{
  "hidden_size": 128,
  "norm": "layernorm",
  "qk_norm": false,
  "init_std_up": 0.0412,
  "optimizer": "muon_variant",
  "max_grad_norm": 0.5,
  "warmup_steps": 200,
  "schedule": "wsd",
  "max_steps": 6592,
  "dataset": "wikipedia_en"
}
Each number is 500 + 50 x the weight over its row's rms, rounded and kept within 0 to 999. Layers, rows and columns count from 0. Numbers have three digits each. The size before them is the row's rms in percent of the matrix's.

# down: layer 3 MLP down (transposed), 512x128, rms 0.0534, rows 314-338, columns 0-127
# up: layer 3 MLP up, 512x128, rms 0.123, rows 315-338, columns 0-127
down314 092:498445471523501557526534481520566505446553482478516502485448451568503531439447513525502533518490467344493452438447524440422601453480434384569488445475487447411566464501504484428518443512484432544462548481494372474451506587464506521573512622539594482585506515507437551558511415481508516496508528573493515517416496478554552438538441469549475433521550423477508507551421445576520544578504
up315 101:583516584432506484492500508581439548460367496519516504525469538538531514559445479570508531583496415545448511476540428539470483506511496454453471490499560482515466467496444482455469557520427458467584477484552448433638461529423497524516457521445412479560469505494521549458530499500391528527521524380459399451395496446505479490551512475496555549416488500621358493575487507522536497565520
down315 098:466466488520427523576514487464465444424629395529523495478476528462519640497503476491583443477554435486532429455549416563585483515617491481580498506498501528515501539556503456466509560443533608561364557490508490480392492463490433464480469544585529495504492445546477488490500458477530444415477440460540576572570448492555525513479514483516410466475472443426480397529469519498567513501485
up316 105:506535544579531475499457570553448549513540440604529577519654519549413530435470476478458519509505452555494526481548449560513478445541417551543469504476484510594370542457436450588551441494496520501436480615527550507411529514540503601437518478494488497491512410545577499462518537446513515449488481465541491585463534419442536475535614493380490466544535461515470422490487467528496495457483
down316 104:445452488484396400498621457509520479536526435417495505471526489430507501565546507468536590543618519506441493535584486485426515439541488523517515516535522518561508548485550527566514496474496499503530519500510435523521598540526576610467516438512433551445479566425435625513573519520486469601535396489483565511480450491435505393482538467585602473464444542452497508529511556541526401475509
up317 105:502484509536506494582493516518600498492503457456460484521423519456445462524480460532508554508483445532638478442496446498566514477488523594518505538508593558529408495532486550559532547472529473489485504481526586393550544474557599539438486481459639453433427536503459483467441515562512493422453459536513424502440531434579526446540503479547452543365538483537576488493501562533543551528652
down317 105:537547516493549523503541456510490486336454509519528483506513479567475498478464452614468545570533484443481438531556468536570452567468508518519535456422549560424507608464534576463509428542411466538463534481628466531475495487509474543445522454503459536521515487535446476412581470528481522426570486486503352586525422518457541487504490497450461465402461540543464439431468436573543540438425
up318 102:480461501484557474477414528576426544442548565507560389518626567470514556536447568505586500475445484550548533597525508553486502518444356492554491516459518483548467603498472686555553486487466538437478562460462534498558548490528503568523460488523457539425414465538535521442516469454449486567489509481522525505530495458513492530519405527457484560576590437460525472544529548467505449458516
down318 093:428528536482470459563570543479472488518442467472480533521504415488543474507395525629442587462479493552587456556610546500550553533581547489487603513454514576483548514497597494513468475450473504508478478558501414577465516505615487416540559505525536523455480536551529491453461452498465477522490563381536595489437481449439449497467523432468527404488426444537507513437508430520425410527543
up319 096:431506536458494553451543504459531534470455529529534490481555461390430504515497361481376561496510591481559525502467554508514561553533458426503501619501613472499393494511572536541516417443481501492537471454446511515523541437484507547488480565577437563444418487497585435505534502468548473486508518598543518519507455594409524484549460501480580431432468455445453477530500545443524522537613
down319 101:584411601547559383580542470477529483572506488459485466494497522472530545471508570494508517419493500588435534456523590470558567573473544376553548493539512562504505551511489480451527468491549563603504463418571501565467525435515521544526478527355440524418556460521516510502570560416549527473444453456594526505537557473472524480537457504426461483577506516539534552462546506565540543434549
up320 110:521575379410487479462443527446549501559530475447484547465548504531461467540597487476520454546480499436515566463443530637406418441461492470473533536553554485529582531523623433465558450386537521459487516510524528412496503512542511504430510532569525518473593492408585462497458429556511409514498510578563460453558574512488525483482483473546572561531441478469478552475508551435518445540440
down320 105:450407483602432495604508439501387514532455513513542501565468456531482584468502570462474474537425469562467443516557390535492543588460464501470555521478489573575605517527466519511583453458508495580577478492499556556497549563482521510482516503444504458497551593466469507437532519520443469510439506562440374550501486478460597539501499406564452540528410478545510377500500467457503509547438
up321 105:549505453515405420415481515488464539477364487549469512486555529523592502522530489487535390505470540535480544507420509469526452537594482433411484532567455407505503509590568481528510410488367454511429500503496572480482514471475417538514490448444472464541594605471486422442448509505578454495479499520466510467518547513565503522511491463452535462486472325535430570475548525480476541455496
down321 103:548588485493556488578452468506482467501444474456485496520459509403389433527497497512449486374494476488509524480479444530431590499477446509537462488496537544501536506507472441478448406518467498544559540515524535436529504513635537535486417543538409449521480519404568520469490499536511499360537470526579469441462525398451581503529569501447456569506541471454535608424430550533510448499378
up322 090:471463490476494464521564591534526584484501509433466454486494439572516550517542584516493494523539558483506510527569599424435468485521524497455456660561528514377519482491652540486530465424560463532488580535473458559463477545407504498545494494483521569447616459516509472526478466463526358461480544489508440479524538467431566445532413530420475485521508496486515524508516447493564450490617
down322 074:436484501499433617456531458526519456518493441497502482452468595427590455493518387433475415476486456502429539503474526506430521536462498560488430401486560452555530506517559558432482487511566507412547504451512585456474584489599482453571500560531499542501425488532492476518524566543479497504448455488522492503480456538555606522395553525522393508492469453579482442517581600528444438447593
up323 093:462409448466457454510530473500473548524487504586441539509483497465423517517398499416552526507484454475540505437502451503427498580607513529448535408518519459413471540461486625537523539502548470443483418435374515560445547522514487440525488499497518463578489530477486472489522470416548526437551505544523553540503577526540477586520523429382422516518526487631459369579477537522515517553516
down323 096:541527519535536470427583374552425437460529516566522510487525470465410482456552513460475512642486513539501445579527542447490515527524504463496576542453483503443566443435529558399472497568431499510512453470437421499486519444513496602524549451488504522452515552576432574487466499448462430495492436401498527517460553521548478543501637482566473418458482497431515485500484546523597497625547
up324 099:412520488435567410610471601467442526525506505501443464509597500488507484517470400518437470579416479551471443491387508543447568503550504558416491515546504517570464471454446496469465545462580530458486517561516515527499546554579558584513592467606519408517491438514524438455518491517463571539514472550433510524485548587508504456478478489576527566619431585482426446476477473537501455527505
down324 104:531581539419480520500520601438548564506516543513520482393446444554413471473570529423369522569543534522529454516415495477510546549567517432493438421519414498491525425586510481510466513603459592524484513412489493558465519522507522502540541536594398465492474519468526576521521539505566545462582550460475457521503446488466636433493453496459553558539566523480494414485483481547488557462463
up325 096:486502459633547592537496594482546459481500548621505540495466470477559501564519478454556480509554480517428553430529329456603489506497513483341466494547461555438583482479527392492588518451560409511478491475533543490505451513470541525451480435367496496482503469502509512448400541474489561538505506455498504485538522594486485517504479502495455493549472558469480495543466549583504574530475
down325 094:422569529445552503552448494416466518473502460546445514464443484562445571465443494544508559497416460489498495507531492485424483523473534546476523559510479578574471559578539446388469426449527508626487502480491450581605418507463537543475510479581478502567516375511510518452529528522421554462476411534541509465631438472518498469453540588447521509505545560497543541556393493483584481533430
up326 105:454462573599449576495652532517497568520579492516509594568579548512461419534564427558470483541541499451492544503421457436444510554493508477516555461538565406463428551515445513457472459554496452422444570516471503399487583486443486524472503510544436579503489418520465559494539558469529510439413525526525508486452450432492498491554411535451450568503499535480477589547494459430428578502488
down326 122:571512494547481541457510489422414560484465648501530498462476471488423541461489538515458517570516569483482517539542435507409594565510518489562565442536503475480407533444542450441603518488501445474477459477480524566570505492511464505369512559545483520535559367512464503515421478498499564495461576549540561491498523460475654538519508459504470468523412550522583535535474576521505560602502
up327 099:455507462452458511438470433427561486546542464553510476511520542508493524473558520459561563416463557486552586541442438413444553558573444476433495515581444415495519417522553536461475488477476536452508454508473448506522489448561476452525648435568499494527525421562551442564451507536574390460579530579547573508527529613486492529465524492417529530534436486535494446411556570479437482505547
down327 095:555449625507538544436464504488509506527458599430508534431475490510528474494495490425481539542365542532485577546479440531519445458435505596475558485357460564488489469500428511496524511389593416480543579544471466497485526483480444544553523554457504540473507429520479486545494505591441593465506459472521469552465543534489431539513582507542476529405440485383444485549430456421516450458506
up328 096:517573426487507478561513412621479457509489443381481512492555549548551566498498526534464444488534519527594487457451430513492502514540505608357577594474568583453537467474488487455441482412551454449520610451469447424455487508446537508484456462542532509550487494518552492497547497437568533463478525413526550496361542535468528433517481461602567507445499542496438510504487482485541489581488
down328 091:550503575436549623452477558475488556580420482440447518553471550418489523459488521482450467518423522559477504427567569609460583474492451506595484506447518504614507463446548517474424565481507477518504504468507530624552481571440545547542440509521475443489464477535436564452530491484546542434501501447520506602525386436527528465512550398490495449532525567511509511464593516483520444559586
up329 099:559466531498438523422528516416516487433478519631463397505494534442479471462467557551536497455550544561424475473330492495455447534480428528522471523501419533491467509530617484547530508474431487509509586517547547521453550580429429481497482469578476520494455544546509485512424468480473512584461462579558483489421515506605448608483529503483463505504460557500447597460535522581553448432445
down329 091:522497477455520581543613490595476481551532479544451542550460397567503523506592389486463549488542436541529562494519521532398585453485518473548526500509534471523422512511493498482486438461497522552492484416458500446455543399410555548445429517527614462536566413510460483530457504523511425515505476485462535509530492543411475470518533582507615465476651485512515399467467529526441530426521
up330 096:537552412577442473490473425469513448494493563492536450548504520560511517556490500575454391535538526458381490476492517496499560468620503432534532504539534487434476600494570471479469495647607475477566491582508532578526481475439485569518461503485528552525551484524463544628474489480503564471511524476539456466503378551545486467506497527455533440537563425530525439492540409551464447443605
down330 092:449576402477519527511495496479482509509541468509514524502485438575545595540567510441560620428569441634541435495572513496579424494458546443542556517506467458499395428513445466504509500457448428467498473447512470436452465469592452584575535468547482574458457510455508427410559509465486418490483473560569510593529497544508619572458492488424508499504516508492511471509493543417516489590462
up331 095:524497508543503470484448455474523515565385453510543570459501570412443528539399468496432463482474557471449496549496476559513529470466542553492428481456421522486521456443463459526454548572538466552529481439522555506535487556500477478540536541417473468513544442444534438478342386484495588481487461589591465344491561546473485566414511505549479568526469561549502529527496510584484555531412
down331 092:518493512412523536496427416530528493564530463565515529435536468533557578497473501479618513502550480457588541478451449438471426398492467574556559471415571422524473471549526499441416499429539520456501502520515459535531623499450488532544492532509502510507464451436529480545469468447609417387458503621551442472559441545460460597510519483423530551493499451538586497576499449515530504481429
up332 105:467588445536548525486429566536484486467502543436506483539514503485484485476454533505402461459503526503565467446443493439430509507535466495485504572457437469510343442582520493435519459578589491564476606504555493440482439466497509521512500546622509506508601409452568453559502544504615547458429511528552517434392504518499470529534523463514458573460515518412589577488487606494432524523487
down332 091:431529517544447565505471446463472593519563467432520525437473534473488568503395566534493486442477456430488480475497451457510399463613401428477516512483475472481488437559421504479458382559501539557570417538488469509527552486470546462405537496519551479459597534517534418539516504465545497472558521528467545513457577514487516456519417458581605549486567524505457615514461481531426544523615
up333 095:496531446490542518435485624481498502473548520536480393472485494513502410539496572376565475530544419483563442499534415494441502512515546460495428505500410502415500523541513519562560545534468459493450413512466530544548597490456578505382474458458608484521466485465521520523488440544466508545445575555441560498539482450558488590496465544526512473547510520472454481450637521497445386437420
down333 100:438532526373454476434479584498469420546571413460420488484544485489517498518480438470497477486383562527539534532422502539462491537532465551482518446490435538499549504574451486534486538506511536512529580478511428557399454498515446491464459521410448488413566545598567510534474493557526477491495508495489511534583534417418556525419586464551470526538478505493515488477462427607480564658428
up334 097:529569533476472430530410474471506558514528485457548535528481542520506521513470483524511543401565536468514606466412446552477419547575427460448501458389522384455374529414434553565519558508528547420482468417484559472507534547452458420539551487493511468518507459489541538416581496452461520475415480449516527508518570458410479495539530548499485523431509553509471517379539516510496584541396
down334 114:458508479441582471582389540517419535550500508525515575567476520566440429551446502435491454571501534491497446454500532530500559464565518547567534524547454500456463529466465454462483506472430509450469449499457421382524442583494472516553449432511501508498425531501578399609488456609438505631467460537473554522539526473545488542440506509473480495506421538493424446584608572492463447521543
up335 110:578464474547540520498476548467483531388475523469439577426490437486465531529555531434527482497559504524475584516517527499468504529554504472536463454559508468496427509423469439517561539568559520429459496543515554427453428481514436551537564355516398564541468503558456560509499597498437481418516519484506457564509498543490477500411498598402492457521537488494460517393648502590528445466563
down335 116:556523462517511478402485536399547482540606587470514478463408504401473491511512413535513547476483542493414474597611525536488483445485476505465474476507497378535495466412489469457561540518492556488486520477448461432433571474561388573528522499493564550474451598491410562430461532475546535517541489503515466524530538472576551594585493523464458458593510573421471492479442498466536474511583
up336 105:455464468511363511448520550478538435525427551449478456394467509545457426530487518527567466516447511524558564534551382443468529530594426529423454490500403524482574502459500481510568454585529436560527480454499466453438433508555442478446486537549523523498524596493417568559462519679494551455486551554507495497488501482483522483546502531502516508626517541468558512510507567501560513485591
down336 102:495429490552400427500543530542464497404592500457427504525553508520486532442488518467535510491557499526426458531454459503612459507471513557551554455502511518428406573516553454454431529465472512485516525436521569585574574512547570472501614542438549470435532524556452518492453516496539501424508410488506490583453571409555486504455440494517531512495505687535444441498519414505517445552504
up337 103:462538474496513493496535548502544526574569496466519460501539481517437483564521497511500486495487528565521631433470446494452445497439553422461515443516520468488523534469482400484547492467489521462444549503476581450561409548556465566465504484489427506447495417382503462443490497493530577433416566310485447480440503501408461498495474573614596545534499460563480508502565536515559433523601
down337 111:519494471476522508494507515474473462440475399467530460572472486515536536510525562508521486517418443463454443452478508476500533521494432478465516472463536496508497496547559499375525490486445586486515530543516567493540602623447476476484544538532357491448542562431597476381522482539524492426513518426519473403563449380402463509503511409428518546548486506503524531587523529454583394599495
up338 104:533553557544418427559509467549488522461516559438524514428513556528567460555485500568504512527482459517557488565517440526527498517467522525492523530492530570482333539511457540435441520448486473503414501495547514447483687521548526494470497504349500488519480556554470529432453420550541500453423473468588408518423485381475512473534490500504519507443522506493503467489515409543439629503517
down338 109:543463461449486543586485569497569554494371476440529524537511505576485493484565522590517547505507452566490397522497536557492535472459482411518515454465650512456453570608549502568547526525555452466460462572554604500484551468503524445461569421497483514440470532503558419467491527544518478467451493462619521606442448468532504496510470535516486521492478528446474499583454465411493454491374